Each number is 500 + 50 x the weight over its row's rms, rounded and kept within 0 to 999. Layers, rows and columns count from 0. Numbers have three digits each. The size before them is the row's rms in percent of the matrix's.

# layer 4 attention output (transposed), 512x256, rms 0.0508, rows 7-18,71-82,135-146,199-210,263-274,327-338,391-402,454-466, columns 0-127
106:510551508472493438532458538504471488417445502533417518542507469526481396506542606549522505512518497518576499582540417444466503378475563519467364456473512527533517517505572483495491496550563456480583462593476533473549495416540487446457433443493506518365505440495512486535449487480513442429571390577539441469446526496608466514465498464515618586479452508589505521463613604551488556585448
101:574632520481504499478498534565466563525462515495524459548477546495527421540486512563483561527571472427566461536552456522530429552554531485602491477486458526521469472581586642557489523470592471468456495368486510518552431512488499448442446435531426535419473560521517443457451391595471498417551462592418555499543438473623531501545552482507524547484474436566569461515492471558434587524412
087:552529466486445568543522470467462469476503499594496498501523577413621513491434533524500458478493577538451518433440548479539551503509465520487448569453533472468425486569547505409502466408568464563524498490500535435429501398454521561513453485462502537430421424507525440438578479484507448502452568558537461494540602573498545539538469514518566551512398484465518500471394456569510470524550
087:548530545594491458422472473404565458557483519528539454481422500529521524497504490529587502506527462413460528375510560590540513544579506408584495548502482446527554479496502481472511466520579487493545462484531500510510500537563558472489503502550487438378437464525485483407495471535562595529559444501449496522425535538611552540451470486515477548489462435480544426513623519503568539462468
087:494447562497459513456487553521587546386636468523524480452488501469531543494579498488488493563458537532448510583559515504587548490528444446483521441489439510475648546577488459505489496463508491538518489513516454537475454489548491460514578434458611488432494463387462532562416481503516565491552499458467519544496514512546514493458423413557441486480565417425495528541638560476532438468585
098:515511522431499434586526476476526517492568512434496452516490556455448452446485524434552530514448586461518475484465448343510510479589606542510444450547499486591445464532545544360521452470457487495463482525483491519541530576477499425465510525426495560523459509410446507624568516427547475501479396423438470546472584473488602486498513481541407485541622418551532490428593523510465488375548
098:462493458444518476457538538422549547518529578530515445548515475399527540426488524471491443553507561514457428450436515461485439538443418528551514475547542639487512455409490507550607452434453415527381446534568418502469469513442565471458533487622487519464456470513498464500558496550452440558492599429495499523451524452568457571489427487407562474505490558538471490457583500464561576447510
092:535477496525431463436459412448587543483417450636526561480538551565655485498527487500503531533465498421449542410557544582550451496512512495554481521463488478515571406511494517424476416422591490518541509413598484395540494435543463522415488506538473479532554493521527494514539541555503523511473526475471480389501444496380560530381543439557468469439471492466418482484564444468517438521472
095:425441472410594516489554457531432493522464440443537533504592539468562381494559478506443498571505525403468491487470474416571506455515610576464553480445505527527398508479476445514540517528433510490468516519495545561601425468456522537492478545424520537517571419482412547495551381580434460381524451507469523448509508483539461521518498553437456514488551501546604522482511518433482588529499
091:475452561485538515515518456479489568508526474606557506514435555572499444495466417435438555536536509454572521440494548587500443552525412460476522447514482416551491417475392503474516506475336527484530483534574539543462523377664521517508474490436608456471552437513507426512522550451449552524470523475557429381456495496451473536493580528563483484425414537512529514495597536587491418369509
101:471510563480549563442504534404550465574516513495562528559492544462500530434463504442534502640529552413494507470525557505608403540506523526514557502479491525498487368436544523507526372412399504481423461493493590456460478582526476483518417533572557516597569455441517522463466443493436492478586554526439520446459525582521464471503486563444469448478551461391544451551597413518483528477568
107:512488537488477521511542525546488496522558470498490502394466557522512561538521560609490461460581426454426522475408523528488553537489425506577480547489522541449480496504490511545460569552460459525486523453370524548491476521472501455464527456410533536388469507484441569461564415559416503539570513524459573530428533573501502493621450546446477586596611368508525526585598518506507539505512
099:418471493534485484521523468468587459459468478387488544484486446454472468440522422453459545514484574524449490462487556495521432570502492581620511497476449488527487418514518464446515496533472472477438452505537514508504525546477465589464507545517523500532551505469609489490465432500494580484515532469534584511534496501529572487443552469431538502502487536446445455501509471508457450439439
104:446407511489505502593495542606537436567516403486562460459549362562429554430493509490451522530403511524553497505552484462494522444484571541495470487552532597553510570459496408492532478420461506469441458553548531493567516480452444469533604564456489649522555447521477433489461524402443471542448486442533493466518451536456433465475515549570531460466589537466475550494428501485509461538552
105:458372467484431453553443508619496441541510464434555441462564436581410594563459505528499423513447503479447448513497416439508495549424565562548429511517476591488502636451483402588456508515516564531381574465554568475545423453538414483485548498515493516533555465547498497531473536440526489444433469487477479484486437521439444486557439462513555516511566526546573568514453503431550520549482
106:434371520428528443500451533631521457560526409430522524456529361555478496435473514479457471465446553504533458502560475492530537471528568538532506487570539563503476585435508455504495502495465492410463565556526506505533515515472506486573539532497453503538428513509485547482514572406468466528474480436511502526511430509405435507532454515579577491493572461512528601542399540470509441513559
115:411469514508475553413490477468479484548349496467504523510537550483559506394444538466586513541487505509480503507511538572570509512490498460625523518503422457504501408602497482473468427598655514603583580463478397523532603617501521511507518521446503428457546385484488449514418456528562568466529543533486472552546536533586549482486543493447516465462463485482454524450541455501475433479521
112:519537555472484602463526525533539559502485477567553577470428557489557534531502582568498552541561560487526568544501505542515486436408498562472493535521471447521542482472442578526495487465488500530528579485502459547453485465502456444459440466526533479455503516501514554514571627597502486459508500436493407542494504521464512420500512411457467638594417533416483452465514456538463459557329
105:448554499515460532538495504529491508490472533454506547483522564451506453511528567573570499470476463461535640472460488476431564525613545482458480552465485442493586423517479544509447541541483533491586551501517512476464465526460483508468442640433502545495361547406449491483529526540548553485622468550503514626583598422522588455522419467525420494467487468470506476551502563519536529498501
103:484517562465500464550400516570503506554480492472517561444461472519550515510498578504552449490470453452536530553521484529563525499519547498462472554547520527458573531441452514473479528499491488353560538445451463563477499512451468500539470515548419477493359557502400606494583584496548540521457460537406396555550480536448474551522366467579442596513453514493541572560515586472566460486457
103:560567472464503585487510499404480523345485548540429610537447562428573509583538488484492538453577494481535460604573492493520437451477430582461553482436586458456540570467443590532476556486484435509536411461475522457551501439433468452496441387515493556548491548515574516499567480578437488470579473525520449474484520471517530515479601426430408502584497557548435455459447526563459628393429
107:347457475587553424466490482553480453503530488496587505412483412463468546417501494404476453557526524453496557482549507505551506536544600449615509517542517549446511525518534446549471486569584428474555483555464545644431487498516534475539486458502493420431540506465513562454459484467500516501467511529525497482440471540518506537566435525501532569472471508464467523609470552387512519518502
112:467472521599480455531461509536503490534589470644554437425593516579416552528520484519544549540426470399551534487514422486491615524471582462499540463461550533488514489464538543428540461459587580430442525555484490523470500483520444457551458467495538522458457556529524509461531498471568487525459470417539546579377494505429525508521418540539536572492579500592519564579460533434542512512525
099:373370500470562506566541387423504482569429492483476513521537446418459576548515509462482503473506540455564522525596489488473396505449491500559574549490519565440497498549487514533585491491476527525619468515482513501541559473506508564551447474433496508557508529484508463589397480496475564548580506458601510482366438513558534468526574508490559516544565474554543489486466470464484490540438
091:468520568454512534496452447514495431525394548563471559524520533474543452492488500460475487484558502511546570492559402457596514540513368546520484566523468498472432536483455497560599471479410454395555519522504545522496441470555512470440540441608497543480493496507451476507530489556471444418486473484544399470453555590516415481587621479514528501591501457535393467496511567528454495511520
094:520531555470544507422478528412530480478503482567512513480502630497583512497438473505475401508434475529459552409563545431562440446497442556458455571576437482433520526457575419496543525438431512423540477489428448516449476442575535501558508466497626523486518565517463479457484434550425501485488511513470536508504493623508565503482435527457546498458571520503491530473547460585429461474533
084:458570484501519601480567593457516508405453433422516462477491525537485495510514472445475547579519494498468604417561598543472512502527492457489473513481570460424517367453493450478482528523491550586504391448498509569573523492513518517512486440465556512523610453358483445556464490537473479494528486524517494590488575557467558467469458499489463605513516528380525520537543592428525468479673
090:502537527443562472457516435515592448466428556500516504399466500508529445524544523519476491456448504495562558516515509571451487484576468516508471618481565453452355517555477437415593512478479487462588551475477523570445525544525437452582491594568540423500501500567443503433547387590475564541502500502408474529466599573521550560551537477493446511524496422490473495590418578543429493489400
090:550488477577541595519463466557511497451412597465497556556485490571556504589544456478483541576418541532420499516497465480527489469578431529524540550490477483558550424539442499450474469452497603473467494507534446541534519483468561491494491511522522436568463385510545439537461515400520470425501603573513481445539568410550435454502475489471514525589413521476441501494481532511526423546489
102:471508485474608569490493543523528554577552426434469560574566464496464471494436480404503540470482422455553502516497383470490509498504556539538466439548447406530437514504485546437506486446452432418451454583526510543475517498464614456484509451492445567485520539486578500461561527487508501554363496443523562410457476529536587500553576540489497441484464569557522375469537492507508531504530
096:554481398618528606509489480505504497471521485593367559478490476480509480507416467466540486479603512471595542542471464575447509491483537502549530386560560480509514529519483523434502512459398497457418437550557553616462408551452569473465468480406448504578512493453596350528527537652516543559503472466368464543464479440541569464491601561565485490504540516463524449449498458470451508437499
096:510542507576468492505507449526502393483469528581496424381504451475551475476528530450624565555514494453528512562515558517464472577588574547547551475439526536491472475532475394503482507443436513533532543451503562483502475541532395491480402571555548423573431482587512405398586458514470509516618446469496483579550543500449450462483531434543438452586528508453550499586384488488454479550459
095:430550541489482511516518567539537540572560471548488520521574583481515540446514442475509511519585541406476537423548449383560496486380547462536547468459463509529585550442544518538513529475513510521415437490546465474510403448449428527530477467494559584509566508471526469449501485425469558429442444451436520446408518584479499546527453570464503584406613548574527543441572406468503460528563
093:449516487426492488520619502467518491467421576348525493522449464535560439499476496487488522476436446540515538526538504550496512503497586420477499430563479513486507551562488545447423543443536498504478388508527479513445582620562419485586445568565512459442461554571427437417473497502524587526562489511452438460540474446600488513590479403517446426420532432623482502501433586471493521514465
097:491529477488550502566495507570502406604442615439459563542476531554488505463600549558515550511475480570504533529546526464375501514523493535475503497567517523503416508535494507433493539527540490466450499464464488458561461568445461433589451544591496450480343503598543474440560400568458508422520450558541517505521374459546515524521476411424503475422517449561607475411516492571439486489453
093:550510456444500480472520469538507439499502649469579455554537622522528555568511428593502455483359494537464528439498382399469532491480508442481510489488433540538544517567493488466466502465489500517452475476491473363447516491525486433628552463608560503475443498544528539494505466442500433497486521495369471435510525511446524480502472517431472518457512500487534512495528511545476511453503
108:558494457502480508492469474517489588428537507541486529526519475466485457556549521490506451458449426433497521512449540561605617447539512525561481432445504423491553521508479517386468524533524478516488523470521415428428519499529555595387483444488472504434529460479444494556463478510528509523527532568523483468588600518526508550515538595543528431482496518535392458480517538582495487509458
105:501534548468577448503434495518499594524501390562515521528423478477519442428534523521437541497461533505566546511455458560521479408565491533425513463498451486484474497534475553534473596533468423458508448596486466447493542506455504503434578459570481405496494514509477515498517532572483540507650478531497458472583544526586434519551559531511432400411570422518436543511441488639505506519462
096:577435542534548504486526492471501497542527446452562573577514455489536424467509421549509535476527540477515516486503491490431488494526509500442476546456606546441466479546533554486503536482445454488445365542493498548509498526548432548450535553498523495539419542478489464529502584562512597533512504469453515492521448518562566478532376531500550552442493410463551491513528449508500394475468
101:471445622499541439466460495522573555460484513512424536523526535368546484509501441512518527485482493593414482500509488606482547527534517551434529466469480529498440510502533590459559486457505483513446585479480511451485561415516569522375583549591481552497471547566455406444520568554483498463508490477501533511542499480506492486436406452539544516415523457576554507474447482577526466416541
088:560460511485519550477479552435522545503448484454484507499611509417527592536511404556451477567537455479493474527508513501505495554490427505542517471368518479480568533501463529413507420571616512504469491465453456498512369586524488481469493504455545506498480479487516519585426479539530523506489494496503475439544450576564574496494479554461418486485555443479455468380532571440550546466384
101:542488464522432630538464612526480497562455451558480497502490531529462530456524565488441506522454498410558526491454447456449487496559524572496448503476549432419512495445442474508460542542461555461526538441435492522524471568454501470566519586395547423479536577448516584581586501454523562465405542448529551553533507458434488461548557480530522484521480528503485443388419524583467434525488
107:425472476430429517491547528546506520427490564515501374536450457566572451467472530508492466438462472513573450438492536434484541464382502460470480543494599486519456560474519538424560557401507551415525521483533504420486527424483563504577514499567439492458442569506463491500447417567584451556361590566508516485442473527505472510553498477568539461457492495420539514488500556466494539496467
100:560434601516545486528392472481548525504497405475491436476590429442539512416526450433515506423530470564539516539565496596471463494517511487458594525501478554388472536515521527454480529517518542532507548475513542429508470462562523442432490641540514584495475578426475454459536527513488537441434516492474529472599503563470442502578373432509470539440533471498561520485479522503560430441563
097:550490463560551501461539473542456368517482559586494432517520532613454446511592573539500539542518552431475453519541473453561448487463595515476531501559451447558502497430473422452545409544442504489466443451509414531532471435499472536548417418506533558526503433529568400467493429451493452590502560512503480560418481482458591493503497493461447538515452563498520459525546516487526441561457
103:557449559476530511538501474471516445462537409418498503496542408501497553545477473405560475436483530592515544634473437551440470560433456470536482487471498480570513491555594522495438467530443573489435582540563493597426411495504470485544473557518538556478491420535460459504401545518547540458604491434492525422527539460548498553466410439509466542479527433554522582485509464539532436479531
098:509529492359562514457519520427513529446499506503503472485543554493498532523405505432526455455504533556560478615491499485467462441447500451447539479553512558447482595474450548522482611575548488553481527494570548509406480505416460511552547543517544493507555395550493499532484447474569472486564474448534531509481565507581471457573471484470477528411572428520477617478407512563520509427549
094:487481523438482517450533445609517573475418540494529415544541532427492465531489548617523418485533519577478497450471555458459502477459477429478463494439505542557533493510480527411551450527511527508444451435541458502461495495478536548508427465593468501488442529636476543536483504545542498552525466457529453444466507505560518563462464564377464617462560499482501561453534489545475544438506
115:463561466458553549487606499427498473505524522478545522523510468550484525510541465509457436529544502482574524550553497459521543475481385439440582451548564402539580412554453458401514464415496459471508471484530441551574449525417533532446445438516509474529496527428556447489606423450486488479403619450498385485504571513533430592488557510498446557502558471519512454581461434536431455492505
102:507453441454536582451431489537425568555566533473477533509481513467583517453532430477509467585555488497540400434523596490519536522394482401493535453514531538537442434394536458467487498414535487563498462478577485482546495496425536525484491502526506472542515470439479455537461432420463509527381490555519423563434534475489510532446527539560444434550473592467414473510535521465514471500468
095:485455457465484576386509507480498539476397495548513521439550528426482502529429471566538456459564468483569444566492476485584421536556509583517534446501451451523508437448476527572467525452522502541497451465495497427559379536490464474514481485526641506524510513433467594481436457600541511471442560569499483546512532491538557542412573530522455451545549512486509487460503505487504582561515
099:445411469505537597482491466511500460616468478523420537491533446575569532447524457466453561460530461466515408503542454425490524567450503485493521430535424431438490435465529547552533523447554507454586477488516482504468522546491501593508454537544418451603548446403507441462421516434423453551497523534452497486556482525510511495488609498516386572547524517531543477507471407489492398536487
105:364530559477502617543458599489568482498406516576462438502515452444467536461490479521558470549494521493593461421586438482486503578450445526537529480495483451498443517508518577522478499516520527520403554395492516508540525577511508525519474511516477492553517606477481490515437552534529535499441568487517478481515558503507423537531485482439541399466472452431540533472536528510426497485630
100:473602508480542548464461555526589422468416487474563501535500582409463464445588474463431585531504462465491631406445433520503538437510604547505493542549467509441546560451556453472496545477545526463445505461501513499462422448464457475526439569535609558410546532486441522582451477452481519500551518419479479513413526504566532450529479473484558531510537503394453501512447537521496519451572
112:544487587456406472427522485456485498427447468455533508485500645552586512509519484484556545562439407570478674483459477475476515535633524627483493546489510465533538559537513579530445477519546408491515547597392517437495484466415498453467437484434476533475492440502490479433600533516443406559497515478538383521497426527468528336505489516521555505513521479485487487557540472559486494531485
095:513371472560498453472534518483481445550505428549432540476520487455577429505511459465548605509502434486429566499591465535477439533493503496530453499477425609486421582554610493488519511535627511476471565458458503466440586572444440531532478479503466491496506431473442449487483535569376424567590501454515562482534452482550565457442472579509462533501503465517465514485506395485512507579422
101:518551536406482488456444495465489570439505452530620368542516507525444396482469597477582584539414468489531622591472531575575469444468530584540505481483528412531538593495453562470526493488441469495480517530517456574494524567451502478535579416412458530432495492578516485524445512481441551490663508493520476469428553520456598472503537485489412480441575487535484514457510507451510530491476
104:496484460530556518543545516436547475506533481533361467500544483478546460541512469517488502511506501525544404575498490491495495416453461507554665504459450499529502476523505500576493354499535601462493514482534461534468493624553486485525441467569600479523543551483444475392441507491554456479526498319468532453453526380550478511493557415480469574494484399535579569534520410450520470496467
108:510517445471484486451540397564521476424604452552433491475512570563509470541509539475437532450564501524525460549483538475446524548469460470445510550495514479457537555483475539467544565522471474512495477487455504599389458486432493467535544467552523524540599530502492575429476365503401458546447418457449495487469571458554452480502466488469452521481546476547488529548430477497509497442514
118:514493455411521477517460488483550442515513443469514457451518500441499488408443485575416428483449548562554388562572440578509576488393533505502538480597456530592516500403517513553541554432448492475486462439549508523471429556489565546543443447553504457704551526422498551478509493446529505551496477511450507526563600451530424545487507527449529512494498474453617510503569494411490504447554
113:444487522531534444496543500455614510466567602522521564597520524620490573465472537528520533568474546455440440533487539505561516589491406544416530534531499576582394447459491561502523414563523513467425457436446405536546418471421432534417383505555538550628527582504595509516502527518461541618473508438471523485411459544485496498563473483511478494522451467521542523514448458554455511450443
101:507637529466520509525511495516539605509547533456538484497442551520518572491538423466475523538491525590415542550487436435509496560534531473457499499533511519505449522440487516628561531493397481450420449556562578457526466461520457488452481398495432508514463466569538595484461541556482458554435522500516525552528493404444584507523446454421529487457386499467402550513590549536507483476618
101:528481467450486374536538434544576549574647492455450495427498495483512494449436448486444461542558573443480439562563513506491498478568463510525496499467528383655481546498503558562438556539415497619500513528576541471524455475442441478670509471530442483495450453568596596468566498491503516530440421493476494593443481421521501543490509475424506527438419498491568489424557519550513521427449
097:525507549424477447549529520522517488493477431614560580499437580521533484560507441443492430488465500473533525546516505583467482449585525536461411374427461414434503536344483507565577448494443519421430551484508450468561544478542533544512557455478459422448491460491571568418540516537520557502454455418561632544471529527493442600502493514510558484508455501492475527524498546507504556537524
095:487576463349493507496527542540539461409552614542487533494522502570472427504516504493550515549525535497502500540510514606519488454488502506466454468527516533463540473486548461540536441470537535484463490501493462535487499483485514500479471575457608555485622598486479435433576474605543459554498559426472473496445491503411400556470475446550523506526530494467561510506474505461516434518488
121:482527440429522444530624495454609494534454522539515508564456501552486510507536454517529553548484536478521414372578458423563442507453482519518477564491488506528435411528531468482458440517528428511495469502503434565587433517540499504524415542550562536444424489499480455541439528450508540437457554524458487458458426467560407568528450474461494525554492446530517496469439515425525505481561
109:484367404589518521583607513546528454380465469473498510437555417520468480524474460459412521492519494467450517596492517394597554527548497494606340469581449474545498478505544503513448547515478468520474483521475553471585459440473471559483474425482569505522440385528466585547433531491444453473590543558483517558455479489523417517552494471403458514459540518513532550553531573462443592501450
100:445463499413565502435497502517517543479458474564577423373396459401534465479495550520469500430488474481615569545553472516485555441534604563470479422509513427533596586541516494501436603483520463548545517483512438436514572575477480555475548576467525450430539436503520534472495588480507495600536456528447555467434491459555492500401463489474549498520564526439581442470555553503458497534579
109:517490621492413518509459508485607479549501525440443487557573522472499481432468553485485425502461466463505467413505482479495457512488513521448482465456557528546479479543582596430544525517519484547468480426477508572544449498405549456558496407503482455594480543407472494518578433434358466473576502505566481459369561486518517524460612483520457515584433388483584504474519488455520582466485
101:437500486499421418482499493437514566424495502461504602399459484572465469515446600556515489580514544485444460495536590572425458539516407452470446583468583384564470549513461499509572584490577557547501445494490485530548545407539521508545482501525452472455608534526524462419447528490459499435456565522436481560465587445464479523470568527461537504417557533503565447482505529422455499470383
107:425508460598468496524507497479455591388540475531535519420544466531421526466481548504458524537458481424552558502531470486510489569571450463524419514373518552519485497469539499522494503545471440472495482539540524415522569514653508522549546476549452497357492338524417526595389525454529567495514545617484534617465577457494591493474434541408461460438442534527558506457503490383567498527564
101:487512502535488500517486522518545538416543458509519605511512508471512542492567490423486487536585514497492550461494436509412505454524508481519400537454489437430465388499473421527502472515483514366412569457456538487491480510538518521467530511455492451509422472506496421595590536499596478373422551476477419625575548567419511471450457414521561491481514555434482491554547455493545469415465
104:420492512559536536504456530499564577530616536420510505501496499474421382536457500550482576577520544489474474475538446584549472592515503512497537527522521575655497455521478580531505505553514506514473545627561481516411517466522494540536468485497508486525557467472468371550505482510440447456506468476577529521475636475566647526445551417560514449465538486516404527551475463485435438489469
093:473461523495493532535495487635523465478543509417515560576508455534501422446586486481491449509453524508519479464518439487475551501512481460531430462518509494532532489498463539411541537475483538525514494504497534446562569425568487463500520589484507580521449540439436450486513577493518539514405475499532503504510451552480553517398540458497537514519565575464469550426465499537495482545526
093:501393473391467538519506484622492488476422495525532473600499450532475520469506542344505548541432518520482468502505526454463558540501454492532497461557538416544496444422541551446534574519514596514433494515507610446541507395570398403493475570451594543580461556466450602436490573510478540527526478544566498521560515469459550461416523485451541459491571494473520467517447475489517498548530
105:523420482474455531550459516621500401508493516477410434625558493539500438444592458417566490446471525491500494459531499439409500522470487582599453463545596442438591477492504496461584447514450539556510488542498499449545527410560480509512469590460529611490467554409521544474484563498635495576467533436497525555552463607410480452447464515498613527557529578450471530434388459524504482571516
107:524522488526530481505466621479490561459535440536587558378522581414548527574470475478496563626560569564432486494584628484540460576431519454576531524549504524562578371512459437557512470551553434479506473506509432513391423561507422516513526452447567365473589464519478511496497281454481494503524440481506399544463553558513494475498519458519465485478556518508396474541504506512544370531492
116:568520465633590515480551519409521541469513486472484500393494649386500547521480443469440532507399545527537459457509575566568469465419493407428471509519434558503521575423519476466473522494559421528539500440542437465448534500545516511538520453502503511492508388602507453526444446420463493552546455447461439460518546444523507591397538503470432508516497507508490447528466473476476559432528
104:575410474447462483549492475480455457445425469532552473464440482444491568515510509619551425521511450527527397536507497495472470384528565448356524513332453586509507512478514514482409510394611503509425540532502456562508489569540507476439628490497498560438474555568515530526505487513530471343500556561512539477496577517528455518469529499479460456439492449487515551425610542522463565550451
092:577400486534509538494551450529486439538509522572397459550471411448515516505542588447566513433442479524583454472525526522387451321461440559469537497405518521447545453501522503467539524443475502499526507502552478480522503483553579539527555517511509584495502606529535532446556616538499472453564454488472460439502441574425434490466451504437412502563499518544547553546555464531535498470499
102:488541523524460569495460477399443578485521529565493460515447511525500520475440549581477499500457440486612497495496551494592490413572570447413528518586476464521484571439471563474509562398495534429432442512507525560618421502444549461578499397514471412486519466562458487472548461562409539507496534550557466474448515444472534484546408525449469522546439457516530473532557537494542528438440
101:551440514541555524524460492488560440582605543487439388533560412500533472452505431515518499560506576515519467483589531519445470587395455452512508496484510560430499456537525482507628506499427449432454594464529442588454477481452568502581528460520495464522483515535466470513468553479535484502567370435490493440531461523497426532572401552545479609585474517493525466531542477488476478441524
098:621447466512554495462468450495555469505412556506440541525579479545518472430451462526499470500437512477547546516564503481492532510468511457476368510346523439447533441522478521456491494542485512502541593575469519475492459526534479519540650413502547585490472597448447578574462557502547452504464448516457647480572480530500410524551497497456491530458449436536555582466454500500454542455581
102:470505399524594524510444481436489484462561508507542421575557484531508502506510480508434526520550512558544512445573565456579508579478515426501479488575531527449540442470456493564587498416471462476491551425480524541548489520549552512497503445490489439458493573557491443507446464428576413604456584499578532515481479567495449508563479453527601559505526536440498465475578512481516478520575
097:482443567415500519462472531565617396472503514576493438573529553468490585611549500520531498423503415526506419423527482498432542469492507500509481458480429544459508479511495534524525508438524445553507610539530534346527569498468428537501403525514553563482488509482543480419436540560453431489574443484505443496461514412521465506458540562476502466513489536521539520533514477525498517542530
093:557565480515508472479549499480448480471493556457507437539421537448548548430542553483586568481489518500485458500572482434504421593451425556535548467478654549470492478466407458549494572532441471532526558483418422476515530564476486501574397515472475465449496501468534493466580459478578548617446567464517545419600451569551452545552455489560489491520466531429439466427338522520530561468499
096:476461519549453440489505612495462547546473428568601412465522409455530385493553454562506448518459509561553484491556524509617494419554557540512503522534557475571513525544501401424542481534539560544522447469512591614518558477465530438480541502440562553497518437466509505556469488522448526510437549555434529492532423528467542524537519531457417397467509507479496545406476504565512458512479
097:490467520518433425411456606477421513488444505466554453503538532522484507573456425600526474538456474492486545497499472436544467467541527530510522531414473519565507509433447423439513522516591447534441459476525546587590535501455568491483541499474486474512442402530501576538504499481473491442566472494469502550461512477526539555578448369464481406452576522497472486398574419488600481429501
094:476420530517405439540529483569414514558459477487526531507525433535581485516429490512512502483422510515426551531452510456592492454562554550545521517469503449592570556528457469410523428492535528437527519416463483618432471491391525481500542555457476519523435436526451555554516508462486492494478552481455583487584436574511587491522453527490487456570476473476412591416407517488532424498441
101:508572516506537524484483454514497407441425506510474460534534541510524573441511593468458565666465468468476408488609517479449533571414459493509472527472465544613471463510485590556491449491461573495474529465521508427540463577522467552507458476558458474580445547468494511471430495411500465526573523508525480466563498439516410445416521501510442478484485441529502498436407423458529548532500
110:552467571496550566436473567485549536525488563602570467498487542407498519524505524436494552490564496427491462467518557571462533584418478494371519462451531468483448375533554569573585561535449526470528512523499420525495453449605476497476567375503441498484467560564484462513443509433525511533555548507568468475431494585519466423447503453440450507509531410514501512517531586543497493564509
100:523513506493599543478503498425507501504504494510486545492510502416475510503436548486531485433509483504567637488485538454450479480551502483596549481555546410438546503552471523509426431436461516498516502557544524506444483518466419488441523504472481561517450525450559413482578567619580534543465475473559476569453513567563490480562583499548556556406394532478464544526532488587474566481488
091:480494486497529484469489503530462497511424513487504574472505455518563500591507507351527560483453459438481519573417473491603539498518480424473506523527509365595584459549501449452483433588565527371598498480519439587426437519417533504508572573546485469498496464480497541521505479441508545495510540513391473495500522569510493475457490480461416428501478514481541542534467563469555442484454
099:527549440472442595521469509466530441480487604481402497396430514513472456496445478555514498411618485464543558471523439534472491436505446484607479435521520452460520505454495480553477569485512487564529495530541420464522429453479474527551438421495494535490512531492529513479548464552414476521479405501500477518447491555484516563508536493499557587546553559562435498544547567502476580486444
111:493428476543483468557505433517481573472456503384503546566545478532513476538486532443522510541417477490331475554468455468522523511492516416494490490472503499538561493585476496513493457603594480432590524479434514615472486580435525500529485516494431400472404447547429474538441461450510530525603499564479536506554459460614555445513472433547519463534552585494483477539492590387526541512466
092:506483480525527462502458498552417499454540476548530557489509575576564468555502435516542503595402536463440497555428510529587485481590541470522474539505594397541583497587590476462621426569528537398423490569382472571487559461473539494558628495507542470433422481490566516510583449487525466491474526528458543540523522487428572390547457532508499523524549490521510523456502572531535456534507
103:404436526515581429521485405624448473451506597421451467557520499532463547561509528578468558520471546490476523439567488488488444463507512529502457551525504574492534498500525453482557468433506489525539560417439555453587557371452474547536463602539520524540458519511549473581499498496513472552499510550499480499432450548566614473523505567492550527452567517542437523322538486454468539418464
# layer 4 attention value, 64x256, rms 0.044, rows 7-18, columns 0-127
105:541426568520450489518487441520496511543422517483483503541578498465500521453460539517507466500536547539505381459566490456457463559493509610488592505485441546419491530471559455566545504427480486544476464536510518501471431539597520507512530537497494533541397408513534547488573560526527447469516509582493523572505472422479453439473519539439463510507585434459552446580489439508595458540528
100:584415353565495511542483506597489488505585501514432511471527498545423441477451463553438506542587487483518651446491502562548552571462439619561584521439507459429508463528459479487548456426444493460453433532453385508480466494498507580483419553507459550530462506419516574522562536491530471488538494482473464389435459591457576427501458602521481560569465453487501559512425482471502438439489
095:484561543517509586523597458493528557486513601527477495525472504532507441474556497490426537509448527543521491526451429523453591495478450454531419505468487533482559568546504487499495501535500507516519500428488532509495549564438645565478438494493492567506388575578517487507405497392536567442574456477493465546450464477483487476428537535570508480470527541623432429529562550534489484497457
101:533423400522522495488562519415400566556478561552491532502533566484396481584500564536435413567538547407454406444489574447416447523494456459452455492551599599517505488529567532511512503522484434587578480576509550494578484488521538537488515483490547501552531516475472610590490556510492509487509519495625492443483464325525485543435437480466539488479479453456545560428498503456506530499509
094:554495570476534401511400439462464471507551516530447554558448478507428505438535586498502467468506408512582541441447465494478516500491535522462540456546596461532444474390547546474458502416497476538468567522522463487490518454494556426501533488563501535502384554461561503545577534541510483489462483505454451527527495491454535532402544476425531501396540521452558438446489324546455622481441
105:367552502489509432549572443577441596474487569443559400537471473495558470454476498509525384518534481520518417525472479545431536521540494553473478432488468530392527481489462538429447498564463581556505513613466558492519492467477453537480658470492455503489455476506573550471433511618531513476362450574457481466511438549505480591551522504564517515522480488502522532394470585468461506532473
111:508519518475462549467461596500546599568476500532585496499497460546515499417478479462471473600523489590581530502550569525408501540485424484469500515519507424517509546474511510533525499570513522641509574517530459504485533431582452463558488446597436436480521544542496571462484466426493465481564499609545580432459554524516421528526480524500484546500428454535518535485452431471517485525438
090:479497467502545466490522534463494582476504563475499547524439495533448488490447561576507461582485439454507479461404510494357520485547416501502418572628568424571495584515536526495504433520510534504492520606484445521553536512461445505553490435515576499548499606477553586555493506452549460539483467590618591474515623531569503480473588486529618520430453493465363505456454422444407530473483
103:527484440476467481534527511603536542433513477529549471501449545532508553589418539487587490530461575517457489535474543530531483527542437524470528526563455536509379504592399501502459526543522376451458532490483530439479476547513499451456510483562366543469514500488526595513429469533529440483494480423524540535531496507541522450403522445523503487534534483417463456505520566409476501482479
103:436556458477439470560445520551468545501479500496509522428552534417486500559547547492494457481426402465574523494511538469492484507539492589451479550582637611438527509477554494418423490523456479635533505548487542469537533603435508479505418560473475533522566441557478495528540473514488514509453507597536471534535382471463515468436550489408583482412574538503493536612471487551544518498495
100:431475526482418416549432531502509490511469453538507396532487500469527436520469410453560404503510426515427459490512539489637548553527496539498563540642460477528504478557496471480534518510466482527525559414486523460525489417388492490497485598522517431492512482471476431467530556443449527515452477477412392460430415482510513574468515526536540535528450455565446551420522573446493595526416
110:611476554444416515534494553373605492486573547572511552491518448543449466443535511411460530512421510485496484513432592550427503478569643455486532367555563570505448548471474514433526435485463498559499636591596538557516531446471536402486490607501456545580565434454421483498519464524534497492552487489447400510582443520555499464432399487527467455460449484451541506616523514470437467537515